From a checkpoint of a small transformer trained on Wikipedia: 16 layers, 7383 steps.
Each number is 128 + 32 x the weight over its row's rms, rounded and kept within 0 to 255. Layers, rows and columns count from 0. Numbers have three digits each. The size before them is the row's rms in percent of the matrix's.

# k: layer 4 attention key, 384x192, rms 0.189, rows 328-364, columns 0-95
# q: layer 4 attention query, 384x192, rms 0.185, rows 329-365, columns 0-95
# v: layer 4 attention value, 384x192, rms 0.199, rows 320-351, columns 0-95
# o: layer 4 attention output (transposed), 384x192, rms 0.14, rows 320-351, columns 0-95
k328 124:092161127154082223078121109145131145201133082075103092096079120100209165159149220175150146151153181127138137108132088169168127082119147142104130143109142155077140129108101135070092094134132103103084122138185148091107152155163110149102162132151055149097132174129088151119111102106059154113
q329 108:116120123090119128108094192093115104164077066184108128069100110090155119113086103081119146140121109142111154208055169112103116075184132146133103133122139131186116145106105110126132154108120143103152139116126134114108177129114127095085112114049082050104132107108145121113145103109090150136
k329 118:127114151107123144139096167120120097116086078147122108027126098128141099085113109075131116121135130120105129149101146120114122070134149150110088123117159129168124148121129108166180155128106161082166154145148105103070156089175159126105118104076076084073112070100161178104149091111127148119
q330 092:157086190117121122122111150089074140124187175124155167125144168139075100188173171153102115170093177142113143143130176113150081144107128161151074113190055170129166086144032156165133104089110143151138147087129055140174220137156146138071083083163138127198079075148129153120112151129081157104
k330 103:149095201175136107109102170119071143126148204154140140132164111059153100186191149130092107162118203186092135143124158111151119128097152155121065104156097161124153129139075123129128127113096160151125110067147103095136153162080120141073096118145148123154073086165131209131124174164083150107
q331 098:129050081114137136156115098152161121155110148086103189103138137094090165179115130102128125079119155098169104120157157155129102171095165129142132148171138146079094144121108104141082081084090126098129128138111083210170133092102081081114112150135125153140146141154108153141108080163146145164
k331 112:058064090067159114188085091188146165161148136087143158088170127142097166157109141127138108072147098151156116151133176164092078138111182146129158171149093169097127163120102113159135093116082177110145103101078101156148164100099069135103091197055146151131123078098140122130104077155168158137
q332 110:136089105157136176174160142059126168085144175129175085116152091145097156128162146136096103114188147093139101072123129107153099153089144110144086155134125131161144110123108134177076127133159173065170150126082154125038121102112219073128151114105108118108141148176123160132227138116084166107
k332 117:119141113158071136151161120086123154130131167126160133131138134134119118123148163146118120121158196127142091102143101114136052187139140128158091156136124102163179136081115128159092062187182162094145144133094200132060111115091200084121166098121110104127135142179134165121206120131104174081
q333 108:117094138072140094116142104123125067177081133143099087167104169082139087076077057123157082185098166167087147107110165127079117096105072110103073178180090160060152172127116134101150176120170085139101103139172098109085150127141139138197164139126129127155143120135088103120104188079115122098
k333 125:140128142115102085131151108130099096191064140146089095173144149132130100112088079135161074162120174127061160110131182097112094090126121094147096184156076168059143157135105118164158153159163087139091129134131104081136115094182146123143116166165165141122136141147070151127148146093055116101
q334 104:112125111121113096153117130148135132143191154147155155085163089157105107157119083130145109116181158151143119127117091113048121177132077140125152131094057203075100063168157144125154240119130097118123117082090164103128113120118166080127129122137072158120198158131112166080188127170112077140
k334 116:099107155146064105135137124185148116146155160143137116107193106163094125129104113082158150137177150155130064116143095150087082123168137085163113138117108176121102094166163162148168213119167059153135129059078180109111097140128206064101126124118084122123126175077153142099159089166146093160
q335 090:214171170110129085077116137119156139029102125105152155158151141109148119114106159138161119140143164112136117102180103082119171184104165123156150147124083112153211073117162110132132089078141107179163117143104132151141128133084101162157163154120090097123139108080115087135126098215152109112
k335 109:194118145065151086099140158121141153081056092129119149185153155101166132085082076159112115166170115113163130135121071124117199170127169136144168104106118106183159095088162110125113104059143160176099118114108154152132105172104099143162108143117114115125130175112177091149146085159172145133
q336 097:132164197126118151086151148127101118066187097166129091133125119130114094153128137147116120149083147120168167165139130110060120163119127179148131167116104141142029131099116085101176146117118093145112079071148096146136131082140068126133147106160160137110164059166171100121107115120172091176
k336 115:166158164145194126089111150114137130051164108147184055148117131112145120120095099108105111149078077092100222163133111131091145161096123193138123152135146161151050119145114073123111144102116112140130083072102120132144173073146074114140125090152181129115122112163155126134122108137173140155
q337 098:087126143106134176095154139123115116176159121075068133164108132135112043143133109082121071109127144132120183121111100109159143156149127062097109158118123101121083104130107099089125164152133155079119110133183130093123145098146061140080149129093076179148127139160101108110125121161119100134
k337 115:131165171148168185098155175141117141145119079075088129151093150153120094167149130106122083111144100111126175143140140124177104143172174116144151126103098106104132155142056165097131110184182181127136067124174155067150126131144121155070140152118076177162148149193096075109178125149137075105
q338 112:163070143123165130127157115146114165119126121192176139081150135100124134170095106101102121097108099132129097148111094088125116128136094173106061130081084129105137062148132113151121058129125158191154113139103047154146057094135113138136084056177165105129134109159177110082130161102119107128
k338 117:123099186147177114124154088131148142087156138196165147069165138079135131112077095111111143151112065149103081139123105091149142157095060173085071108095130148125165119141101112073106063092128133139178133115116129127148079135081121132114089072148189109160085085149132149091140189133145113153
q339 093:175125136149057123155134153080121099105121108120098181121166161132088126070170165118173163141160059167073110096119148124127159140208101152168135122088102158096151085118144120127119157177116116109060159117129130151121130101101145136119139130052134133118105179148142146133135109158099140128
k339 106:145127140130100134111168132110114077114147117112097197142138153101102069063097129062145160169155084190083122103143128129108098169151099128175196123098125143204114097093151124120103132148134120074081111133116099121072162125133132132144155104069127124124112190139198151115156115155098145178
q340 108:111083127152165152130108144136147118127156115099118112175122093078077130139142155171130140154169139103060128091164141101171128101161176176095117133084111161093146131147204112116159148178093172173087142159108116146146095140127122127171151137142096089078160149191069138163091135155109152126
k340 120:122100099129178169122114150104105144095168102083131086164171092080105162148132130126174147172153128146090111122118124120176116081136181165081164125135084163120110128135190107094189144141111172139092132120151115141128130121135146146211115150157112120064106147194139151104128117157135141143
q341 092:156151104151126139144127101123063218080145083139119150090151138138204120135098152149112104087200124120132122120181115100107148153059113187090175122063161150140104107106116142121198135092117108163097127140111167195159147095188093143129157076145127106132165186169138162124190119067169086169
k341 106:138122150123102114124126082095088160072174132144085171131150137184192173134142169117132126137185070099119094125189094140091163126116152144094111101118157116159122137139114146128171199073116142155100140149095177158140183103131088128115162074134122099123137194114112116144182152107153083157
q342 095:072121159131100074138092107137107125090133133136140165141133129040133122094166104105105100071158146098153146140169033150104169229074128125134146148159118134158129114102144171116138149137132165167151135133143097178165144113149145165080079102109160115185184157131108141120119178130130060100
k342 112:098145154122149100134167111152126134071106113149125174125162115046112123115180125054154143132138113061133120125176042141072205179091134120129147172129093115170128102120117163130130170125143122198115142112146119162152112120118161120047105094130179107179182191114113105111100162143142101108
q343 088:070210173168112156123103130113098114149138131174139109141132122070106054139123119169126101120114133086173181124134107110126099127227141090106087142094154168138141092125142139075072093113173141089143100105124116108152127104168123132109106105097149093121104147100100070087150127095137156117
k343 095:125206157211081172115133155148071095126161151156137100155117127108125077157139115152136106145157106083198112106114078110134087157182132069145128111084127160129136129076122152079108123164171104152144142153135145099195118126147140107125150124146125095103084156116131073132166098090142135167
q344 099:178175131087100154139174113120112124135153121178069106123079082135148146077130137134060131110155121139058146156083120146090115141107111111091155121105061182160076174163142128096171165143114123092176151119155125155186112096093180155223078126117186153074133132138080062136118103113087149125
k344 118:187159120110156169144161060123110090125163142155142110141057118137132163101117114133116175133162169134069138099103094125120108118113094143101145119128096153160063171172143136149164152149081101136142152083064117078146110141124162144209117066130168149120131184145070053155111109100098179118
q345 090:172135078115140078113120149147083102136100124100112151156095147120134141133143105095084100156123123133144107083128135183152146117193095134098181123071157179100165186134176159140108175094125109134104121115149146124144062156123131090141148134103162128149132102110130181097132142132151124099
k345 105:194136144169152115102146149180153097104064131132100148093081156125112101143152148097050118113113122106108162054108145183150120103116072103128173103064146156079110149164145149165081124105114115125118132113147114143108118192108128122155147137092128106155141078117108161098098166149165097127
q346 093:120174090168078158098167119131135037097203127118083127142101119185109094135133093139148116129065137179132102176172116097152109155118171125126162139117133078116093085120116086145157173115151121157068151151138172135097070157138101137145124119098155123151155150159115097139183076142106128147
k346 109:106155133166090121086185155123133077151202160136129137153051163216126078157152111150133102117094158158083120195195107126156169138153176139079128090130123090142100112140161074155116140128168137156142144158136163137085092178160107179156142140076102110129160148171087091124162154144110103097
q347 097:074182151129126099145178149089153149131064040189097096103152131131081096102099108097116090075148119137160101094107123079073128062147096094103098076106145116194119173139104125102069014139146164124144103166161120145060115099126098110133150097062110129098102139098099167119121117110114073164
k347 115:068176126089082062142155142105135171143085068190112082104152141153085083113101118154126096060153130154201028123160161097106128112162110129135082139092109125190103129159153163123089130139148143106110094182104130143070161095097094109106168152089125148096123134090078153098106126138111076103
q348 092:143141068141162110136142093164109150142131061143103096189161087102157135100132083104107067148127135118149076164140048126096177129111133170081117136069163127116097118153140111115125093112193168139152157113120108119107101093136112118150157107192099127141207121162166152090131162117175110118
k348 103:178152092186130112141195082165141141111148055106092059188135115129136174094161110129133102145103108120084088131173086154123151142127085163092102103122171123093110093171117134120140078065161117098115182145135141155148125094136174102127145113157084122131154077123105196077089111118173097127
q349 102:188105109141073106087135099119099110143138093114107076190080138122154111096117147113118148169103144058119099154099102133088155068175148119068153144123136062052117167101164092103102112172164122135088119135153132127090122147111134155148134126162097106122093132172179104166072096151118130160
k349 112:194109137138095127123093123161134127154130068069121083183067117130085138070109156158105164136109138070128109141099110180139127087168174154062088161170179072088182188116139093078146138142165137185111151139122117100109148087121128132129146147162138123139094125201146090145089117118079142121
q350 104:158132163186107145120124092089085126154152102088156111164070106142110150201142113154049103183145154101147137112100086143106157120130140135090110135136086172095159149129154146052131053173156178165091165169112149132098104119144145145200178112137111150144148102152084130121122110128089139139
k350 121:162137173163103128075116160141120153150165096099105079151085094110182161153151134153077122172151148122125119139094106169137159071155131137086169204109088126140111162114107161008177121166166135162056125112154169093108100143137164190138141108125117155158126076155135134105125137191137130069
q351 087:089148092148195138156127170118095129092150092123164129111136079153167156145170061111059137176115083142107156168115114160130153051130089196115161124158122139100108149130080131143177164179136114126087171142120153109122112177184153133109147086158130178138109094139176129134145121127144106159
k351 108:110142113139158124112108166111164098062184108181161108088106091111162133119182092109078115180116108162109132204099087137130169053148093139075159139177142094085097104129096083122132157183110086110123149130148131128145122148183144146137134028154117150145105055126168139156150142153149094133
v320 133:129128184134107120130191161149125073155131129155177111138134180142158142079136147146178159121106165167096181157152105059113124086166159137104103144146176137093186114143147114091112144181162132091092088164157134061097182105119117101117164161132137138091126124147076094149105088156082096120
o320 141:108127138134133119153066122105146200160186149108106151118108123152147156205169109169123099148056111102158122123147168109158116148141142084148181126174153133110153101040108120146102157205143087141195148132121182214136160132169125131133104124169120101133148076140114170103127161119060130101
v321 145:141182114157133090108116120152102081110175139141104164175062090182089157131148135157102094165081112104072135121134130148101122143141110110168127132134087117128091191132162099129109102187122170115150122088139134163118132120145153204060134032114109145108116104133100151113071087125117159144
o321 131:148085128145134114123120162129132159166085110089118090132148137102195111158151086111129158087152135125170168142083132112106123123113101159121108192148140112134160080121077142153140115040155112145101156133161130099104136132127086110142109153115147108117105129092119147150162182169146104160
v322 127:159154178072143100162163078095150125159181094152094109189124132171100133114182140153117121085102090087103126129142167128123140133146150085179070169148103099094143080074158150152094095141176102124130114087133142158082103138135185100174141111180110116110148136164077152136146125114114156107
o322 135:165140074159167141113076116136111105114126192064125171129125138127159100147110101183130121180100150085181133162148103100141132139105087178116110066152110139147138125154107130113141155142095141169127147165091174132144086130147093155145127154110153164156121113073161146122040108131100109221
v323 138:151078184161139201119089157159173167134118130139173136151154173123106105138120108127178149095128149159162156086130150099094128114145157097157089180097069153127123103109161102098113122103161121134112084134079118114116167086156142120071139134103071055094096142134108131113127145160136127181
o323 150:136167085155092126133118114112104101115175158145167109094096102089177175133123129133128079135142097134085078174119112115192132158097087128098137128139179154155130106142068128117155107166098134104133183089164154111189101133073116113188119122197172185192141107109145112147135081120149137100
v324 139:147115152150116152066106100078072112180098148109109154072080121080092124176105112186159141118058088161182174094184117138168095156138075115122131116102111105094190129130157138115108167138087153120175115100146097131084137170099102141181090110099239166150060070144102094106107181173119129085
o324 132:109160091148118106149098173165122152100117132140167086130176070120138150078111141100119065130200143101128105161097154082136106067105173118167126154154162116173092104080095117136163084139117096189117121150098153157177154097128182105103178118131076133138161119111165166147178058093117137171
v325 136:163115108128124135129114122172134153132118168093112159132134111136128140139122211195139127099111123051123170073157170158157106207133125129139155063107131079124082143075088167112093117092113145152127147159173132157166149134167140054092161176129147136202085147127129098135136084116088174157
o325 139:105149125151183164109110173103079121103187128169159074130140166120126107155117116098124121108125133139115163165056061087147185030107138118096074129182090189195149112145142096158151155176109140126174069103092182177100123094140183148167132065117127148126109140098139139133090143151093106129
v326 131:090144077101138161129126091149134054151099115113097103129076090143145124130134138125142158128083116107090132169104140130146085123094047200168046114114122091134115143150073083144149138079152156157155126095160164137133142093157096124109146128100127106080161127094116146209073172095147070150
o326 144:163135153155153099145125128119136209103188140127122167147097143158130130188154148183091104148141160118127132101157134100100157117174147103108127127190109137111128132127135139114095090206097133133122102174078129164110094167178125138128113108156138172154098141146151089117128147109041120108
v327 143:117153095141154136127118137127142140133112087070043169109095152161151123169150155090060118150107157131124155094126121114082111173099098169162106167144131159132123117112116122201090112123156080137137161124075135143112142142190119107195191095180088115152068106137083172140203104103046117135
o327 141:148087183156128112129140095137103128096135133147193142165168105056074126103135132134168160123146123082104173185126147130189141124131145125140108085165118111165126106101124133041162159145148172086151124086185168124156125131115149180085086088093192150106131133184142112112096124115141109127
v328 133:144105122157197141068189139130144130108127124097131130148139138173133183161105137197065153126110213138125112158140180137144179122148066112103132041149160105126107089088127087106134163041150129129146136158088120081132139062175145119135087142096143160123133125159178122129106177167116117107
o328 121:132116123137120173211068100086159101127169125173114090073108103077141059096127156101197095149154110112137130143106067135147085112113138156155120099134112129117116134153139154193127123182113122110112092124135175129145138184087110114086166124153162112146126120076090129111125102127096147160
v329 135:183166107124120148194109108148084129166153144147137171132150173146115118201134137168130125107130153131110171162122166144123115127117109109104107080173070128200100077122106127147057107126130149108134119104134153137119152127154135180176177101087093170145158191178163071125134057148112154110
o329 109:104098116113154128123099135138105146100167080167095101091127087109140169104120132132131155170121094155194097145105095107179164117137166119064144173172154102127130115037109120108177128150172119117095143176170119139098145108106158130138106136152183077087099123130130162088149153093121129116
v330 133:144068079113102090128131125070112136098117156143083090095099167133145099099075143171146137156120155127106146160150151160074159127121113141140106103117162109131141131146098162143206110169120089213096155102192045115162110121113119140106087093113121150099113147196180131094187056133162186069
o330 156:060111171080174060121138133138187099149132152125104120126120115135099141137171068072141091073146148138181170110070160124136141119158118060180148152144169130130120142132117168195115173121119151049139111094117155107084169171089110128113157195102081109140174063093064110083130128143148162118
v331 124:083126134121171110115131190132143094169112062140143135107125192125105167116110115133110135098128154152152137101163172133086083144117107111158149068163118124138101114108106152121057117175177129146095081120060172175122112128164129107098180138138196114130110103121108153097154097150150100094
o331 125:204133129134022121107104065092126199076163164099148134129107088153148116149129152179145146140123135104124106125150089123113139144128179138132127176131069113126125079175174117098135117165106120140159172126136105126159123127075180151132099104098092156127134145156147179119125145099059148131
v332 143:144093130117138099119122097173168107064117197141154126169119066201161148187128101156112115121105161055135089157111088138084186123111099151149204111152204147105138188112132106118172115163104132097134183145115125153107153139163148108114098148138114135185149133138160113058145137136129122112
o332 130:108135133132109125147166124098093161176124123099122149123174190066064109101124133098142150137134106165115155070139138136133110109143128103178070107151095124159122068101103186156079103156116121112169086149143139101097103124125081154072129121105106163093101160120118181172113104138151174154
v333 128:165102172110102076117168115103176074167137167082075164124134140113091086145099065099145146189122149118073201132119171191126170144156114162182200100116109115135108125173130148149104128123114091186122093161174148150131089084150085098094174158136120103124156156162108093152131141139168126141
o333 121:098151109119183161131129107127132114092116102131152141077115117133168151096129110063074115103147087182121108127101094095110078136098107075083081154168183175116140105093120109069163118118120123086134160064146090026105128162145127148116117124101094101129118065144135140132162106150147132086
v334 138:152167120108134122145134148124147108172127112148152190104170139110129065107116075137147120141134154137179123150124113148079151148153149122118123161087178174092119194100130094170089106102171124062102157178084074120105128128153123105089129164044128158142149077183096128110154106159124134156
o334 135:069116201138127105124108091107108106146136109116087086170115172182151179171130171138090152156098084152092114133139158119134116084139155094104126071142082088181118124141152181050163136114131118153144090116153167114116123157139136152151134094144136136125102115051135138182121113124141145118
v335 152:122180103144115159135091195118093114168117081169142173177128203175161121152129147079118129135094188133179176118145097181080176122120141122192169144065190095155113072127152172138135112157159130117178191107128135158093105087126119075119137129154101146123104121129060159122131125091131097111
o335 148:166109150127082083117159101091158139112150168103093076073129054127103112120147118157119123111112046127077114192108157080144101134128147098114107094164083120145133134098086106129105101102100152086094110139132093097158143173148121157116122084113102152097125143188210097141174125106115135140
v336 143:175124130124162161147142139097119191092107140087128130123113113138123077102134108077081039103080114126104138072125100167107122206145160094130129146085163121154141191192146153154166179159107160132159098166165184145136148114105139167139142148131085180096084120096129117091170124122148119162
o336 135:079130117132112133102137166156158114101120159178091126137136179052148138163150191181146141141143104145130133203130116066107106125118075252145156149142058156113126094072124084102118102091149119155104121092072108108144075123123122124151119123126161077151116187161102127160106169169128076110
v337 140:149110127103144130102170128118083146153142128134113134070112122087144133124103176166133142121140155084156151119084164135105089157184095131083135151127183149140108124129144142107157129147052107119150136117186133111135107108121179152090170130130163120133074147104116132121106112155123139062
o337 132:119142133104075108157117111164140135119082157090133138180116134113108129108134049112094086131097121187118148130154104142135181157090162135147110138129066102141175089141125150126122094079190154129089167109067118125108123157152103144109068133149110101148119139181142153102155103125177110150
v338 119:092169162151152180173116130100151134136095138223105122161181131120182166080113118116146151110062118124115106159151071212141136144167096179101175136067108108135131181072126116103153111163146127173145084167162122121152151164127153123177182089140156168065140130079114166151133141093105118081
o338 113:104106110159174124128101103110157071180152171057137122110075129149110112180161162105151125151174104119132171079177181112149081085102167078133085126172174114110150106146124100113135122092112173117177158147082115132155174074150075083125155142161085137166134182124126133119132152133108124204
v339 131:105102138115073125167099179235097147160125155076139165119094021168141139130112145108131152096091111148136122128146154097141135134066122088179122134121083166152107117153160127100145131110139131131166131097172113101129135176111148083178142125094121149118132156152117146147127174160150167130
o339 120:167170079169146139125147109070173153086126105152157139140129218137101120151142109117144123145186116111096172114099118164102154130186177131070149150091154089112088157151106164115072126078168130124083165122117143149108120091114124117124106116177172105125102171109147125101167074103086129180
v340 134:152142121145140155145213148197164078194138169094203178122160145044146113152172153180127162182128081114093199111142123171100097054092174177158123119103113084158108094165136126056081125127102186081109082155102146152128092139103122089065153064146115169139143135171146119108114115099110082138
o340 108:174117107154156173117101175095089131042063108125120102090120123133175123092110123088140097115134083131123050166072110117124074148135137133122123108067110113092110132155134117132149180101150132167162142023096190139136166110161175135125084117168153097148124149131127123168117116123120139126
v341 140:091091175110121157121042162100130097127098120113116148160072137110120164061101092141139147134129145135087106115154128123146149134132127180189090056135116126179069147099087204110113120113094133098102153188112145151131095144168112188166074144063146118100124143075120153076120098160147161173
o341 125:168141126134116107126178094128157090093184147194161169086161117161143083223150133102112135137120099112137176148112143167137092136114098111106145141132103165070168088140167048162142133124169161126129111062124187086092122112175143097081131118156116161187125097128155145206174119122121095156
v342 141:148093118109119155068087170127126149122092085123106131111093173149180079176161182121138092100100123101087136171163116159116099109114127149057089093141113116125194128088130114178146083155105126179135129079115144096112157196133081063132111145101085093073131159109152124124167086171066188159
o342 125:111150154154164155142133130110138131169148156116151049103140116158057171136138099121132202145148134156166146127073154155097176104139135145134200130084126148101012166111105130032108118091155140140135096119117132144140098041124125157122125100119118185105096135096129142122120146085177053116
v343 135:109065165138133154133117124128173137162111129114136097157151149096084096201120065177127121155067167117137145126126187130118099079183207128134098133185115140127164145115109160124101073157090143125122100230117103165108150140149127088116133134157155078135075089113167147098070145113152129147
o343 163:113154136103141098145136138155101151064211151167141172118131097122159154064165163107168136138189106178120117143127087112106178138106061132111155078117121141125099130157121088149170170134147127131142158066121186086151135138091165141170115132086187166141138162114137150130188136139065101125
v344 128:111128142120103106198105106172168152180144121085085150093085103093091105131095117137157136164118179164150145133134119106133136117137138136151109067151079137125098128158182074122122095097159142132190115104156214106156100065151132089213076133132155110120181126142109146152123112106058089154
o344 118:142157129151182247107151124087085116050142142112183119169138132131162144152152116125178124152150130093097114102094124160135083116106142167114137109134143137132124119079069171116120187138098138166073128134133163199130105176143141105103195131158182101123118119127185133146145115141172119107
v345 134:157172109094110137117153114132159157121111098091081140166170090096131159133137126137130109140095105198129096161163065203114145127188111120116119148155088135152133091134150137198076153095158153140095126135175093145133138168153157117169129090098126087129140134124130153151206123102134138090
o345 105:092085121158127056123139163129099125095113130122139115123071119133101117154094151073111175149141169080101126082132133049082138183116137110137141137121157142108106156201131142080111084161100101090151144125099146091122119106121124104058158163140094163124114123172118089116061123134127095154
v346 140:131154148160175179160155193144080159137094089140190117041177105120182137121087084153090144096163135116162115106144122066080150128132151104097154192122132094110124147111101087123079101181145140141157125130144132088096128139153164158136134161142134150079089140081134093164126129144161145106
o346 136:108103148073091047114102090144199084089185147124070154208080151127159102118166162183171127116099148174084113164125130189150118134087095159152125073147118145129130067124162167143160112077108093115114132118099133201143107127108148126120122069132159094171139074147103172077101139112126098133
v347 136:146093144159077136166102145086150108137096176089146182124168095118156113119161110120141153108125095094103155153076141140077148082130094107182130202118166087138136094160125191092194182127099075123162144097096139112136135107096140108118043129124144125128139089155128084066181101118096109191
o347 126:110134170109117092110145147133102130096154112192069120109100158104098091133105157093090097089106133144156118163182077125166142193162142163076181143113094148092141138089139050086066078123137158151171141176147104152089071153150132103140152115112144133119068170099116123133108105118170132109
v348 131:086117101104177171179154094079166162149115117069140169161147148130122155096108091174116163151138054150128127089139205147135166127075105168146080124133168041150121138109167078134177082134092092181125150148094139145093095101134114120102153130187143125142141084125142142111116122094118096089
o348 141:103123149139130050093115144204130140122121137137170138161110048070116181134162099104144123098167164143167137149110084085095167113184171127088198158118075211140160122155105168112114175108150116153154140076126152146128164162132132123138122152111123161177129154068103117106114117181144116109
v349 130:156141103132128231162202116152082130114109122111147132158146082130132140110142117124135138134060133172098107067118144185118095145110073132086083149088099112081138103137064152146163121134119118075129149061126199169134104151186151135124106146119103086143133141147145133135155144140101170160
o349 126:111144135123087048115075097139195156138147117168147133104143174133121130167093141172121130120175112099138140149124139102115127147130188158121119096159134112179090111141178104074069127095176163158085121176155088123109101131096118146129179117118180134147096129105127174089073060164199108070
v350 129:147113208148047120096075116134104172147124118177144105142150114158155157134140079143095107101107141113160183154121111144146157137117085086124173132162134153149115111161063152116151154147100157116101173141134053094115148085137138158157142127137112127103148127047193079093054124111101110091
o350 116:082169065191182156153142131118111106145139158127134077093103136100130074118130182084164108180153130117112037149096139113116136159157133101148105094091178132089120170085154102173147135179167090139124092088116217142109132133117169108137127125163137106149156133196076111173186116141140140158
v351 138:148096122167110147056157136164091120196182129183157160133082167098139096155115086097100167108081154114092134200097084135118083142123109128094082118136083110143138161126128133154130147188137139103154171141146149118109137093150139115095091118115136137159131160174105149131133110160084091148
o351 133:114172124113143094184089136110147128048106123121137108135149067129188163179165123149194110110157091112169091044162129124136189114143135137191129091114159152177113071133094130099110114108116112115068090132100144135133080133126086175142193150168143121157124057085158096146109158136175116097
q352 083:118114087089114098095093112130131149106226110158127139168140170114124127102144086117143185117141079114073083111093093112094071079153189158150129142150109151072142110162144095127141136107122138127141065196142167125139129091113098094154153155129196125117096083151170133182149152110159178150
k352 094:121080090131129150119142133148127197152179123137125142192123151119151070176123124085137144104105137106090066118115101096102156106140167088129136101116148149116140136112146153097104064187084151123154111174084113179113122153174112103157115148122119071151082174091141090156155105105197150176
q353 071:121134139206105170149176148115122099141114104111139112092124134154142137223162164137106156146086163086139199118142138083116153095096100078117107150160154155156144140141150088057120094162149186083135084144133126108067092176163102131131134084130142072155138154104163097082103124104097172141
k353 087:145089117156145108120131102100129124154070149147158184126098130123182202152134091149132147116078106121144122108115066102129148106132134041109187122162160120115164109081114068101143056124085156124114151091098180113139129128139150148099177106170115073124164109191101135113123192101102107199
q354 085:115142005102101144113164103143114158120100129116134113123151137183113113116072079143150155110166104144114097166151139142113121149078150117121160122061089111084074098084128132076123122087145097135114117139099162109097066168134151112098125150155111134147105085135151115128135102110171128065
k354 087:138077073147173093111158101115106144142110153109144148144133068168136151088086111136126119126184117140142188122149132132089202128101115131090174131047117089101134178110106140125123133126097060106155126141092136176093122150114144118176160128149053154126125085155130135099164148187147063104
q355 135:101147087166110105125146115150085152158131061121144113058150185150132083110094151103137173073157097107109109156114144108126098039075120069081130103062129089083067052184126133111149141088108124172120093115083185138150156149126129085105140177172110117118070116126117097167086118111140144140
k355 114:099139113142086085092101146116133150112111101119152140134149190126105100152173051130153137125164108101099089129102159087118136083112157127114103094102125113122126078204149107114129127124123180148108106169109120120123135187151156129059162167121128062110112155130147086130144156085151168188
q356 084:112112143109134147161104118098094167103120147131173160082097039100158117119090083137130107096132120110179182215130124124134141165109135178141086150134139064113124160138102140154106142124224112166105145116123148108136132078091138115154142138132126166115119105190104148162140074146106099109
k356 079:182151126136094141138110092136070140106151173143145104115111101113014129106134159137081109140134143141102133142073152092138120185129132141133068114102097149192152129098087124132104160096147130118158177108117091182068122144092094158134132134051118151175172118120128053163109124176145114158
q357 096:120116146199115180127112119143142132117139172101084124129128136085152134170165133170136130113055164084106132150106121164135117136061117070135153113143098147219168101158194095114136155127091102108170135146066178127138108203152112104112085148102098092115145153114171126113128099122125159195
k357 101:111104105184092155113073125065166148052121196103128113183132152084151141152129134121107111073077116105129156167116104089145131077098118107174154136136082150210162117155155097094134099160115142108143157160103154105165100162154131128112115159187075123130173144204152081176108121088138150189
q358 099:152053064184140077157159087115155130139087129177111155135121067161128136057112116128124116146151138198118075124130106097105145201145096170095139141147104112094131131086076186098104135117174172140114159121164100169127097137120147106103084122123078148085087117189105109150173124157121101073
k358 082:157125103138086120147105067195069150117148079110145151143131085109124144068079175102121147152151189134144127116157128155102134140168182176078117175123154090062089141130115142087083157135157094100112065093132120105088108147158104127163162086091133130133089083111126170073084124153124134070
q359 134:133105249131122123122072156101174116109135149113121077147120135148128160198142121111106134154087118082146162104137151159140154153145172151154122161147146138193217157111136114135129164200113152108101166090092064093138117147170165142141111146083117118157173174111164169097131144149114114162
k359 127:181161199110131089125104175130124102117151158154118111124096170112093098174156098112122088164129121091108115131148205132132172148120096175151049156161165130147156119116173122114156145168115197132149120095207085134129124072157111123125153112118200095122207155112150135121156178126143134165
q360 100:119119193155131129144139083083173153139097119061139098150132173082088122126147116080137146158176157129087127078086160149155103143094151141127058137112128170125150075166111174106164107159096111132164130119097131114129118121127140108108018103078110160139192129094151136095144135119078155152
k360 100:082058167141133116162125058106120089161092122116180139082126138102140087156153161100136106142145134144157161079108117078115067114138179108152086205098138177109181144144134107076164088156081118156141123144135119118112093131107144087073134147096121121117112161133149149087137174130127129187
q361 096:123163131124147126123129128173146173120064166096134164128191085089154173142182108186161129139074175118094138108148127092128165166085143129133146112208189170156141143094131121177152092121128166160103151175126144144085091141115105044076105134179146094138137173125157112167150120153098156115
k361 111:094083121067065165143175095126110153139147169083131199181129157113090109148194138169168121098142118155098140092054137113117147088145203145145134123162083103186109092160141108151080085053141153022209135198119113120122135166139125102078163109123089112183172055109129094121110161113137131100
q362 097:121113134133093154132056116132192151134176138093099162159112128137130084086062166154156146134151126138140155104150092130117195064161137081144125121072123122122151096144116052122042088120164087085091092133105140172155133113119167147087140131110095133182078142137119124076077134111123118056
k362 104:158111103164131123150066161205131143156114072112098144147122058124130116177110153129145166154104063147109146132092059106105139136143187119135151112079113157123114130118146180133107135142162113130090141137172152207141140086097100166163135157132126103108086115193145099059091092128097119155
q363 100:120146088204120120106121067144112121198153088111131092141104147061099097055104144134124133156175073092121124146116165144182112173062169163139130133039141117105179162138131208048187144060117184134140111131140099120160156114108123165123120085149146098107125169108131159149084090148168073123
k363 101:155147071119146128154120095148095172164105114172108065153111107104170098069133132083176125123168152149137109165109118173134147139085092169084128095085153131118116106186108141129126139054127054143188095144146139142167168149131104130160113132134125060164185153108105100157027086142176099113
q364 105:116094157072120177143046162144126135117088160157076069166130126149159103179161172160158111130177153128121055170143155118111117110124157129150159189142091161131124123105104128121070116126104168138126154171167069103105097104163112115124172141081135111087112126152088136098126121164129187099
k364 101:106124169131105180140097113113121134159094202158073126103114091079106119193112179143170069170104175124171108096069151087106116142136167133147172117147098144120159135098071125134175170133142133142130184155166106137080133084157128138054184157107104079114076170164108093123114131152086157120
q365 112:075131099154121120170130164172079132113119119173140131142130094181085174122154110155123137127099166146145115124146133079160144140144143092140096138180070121108126215122143128201105097119145131191100132092123132121118123121149199182110144109166107146084062106096037096097143088133060112146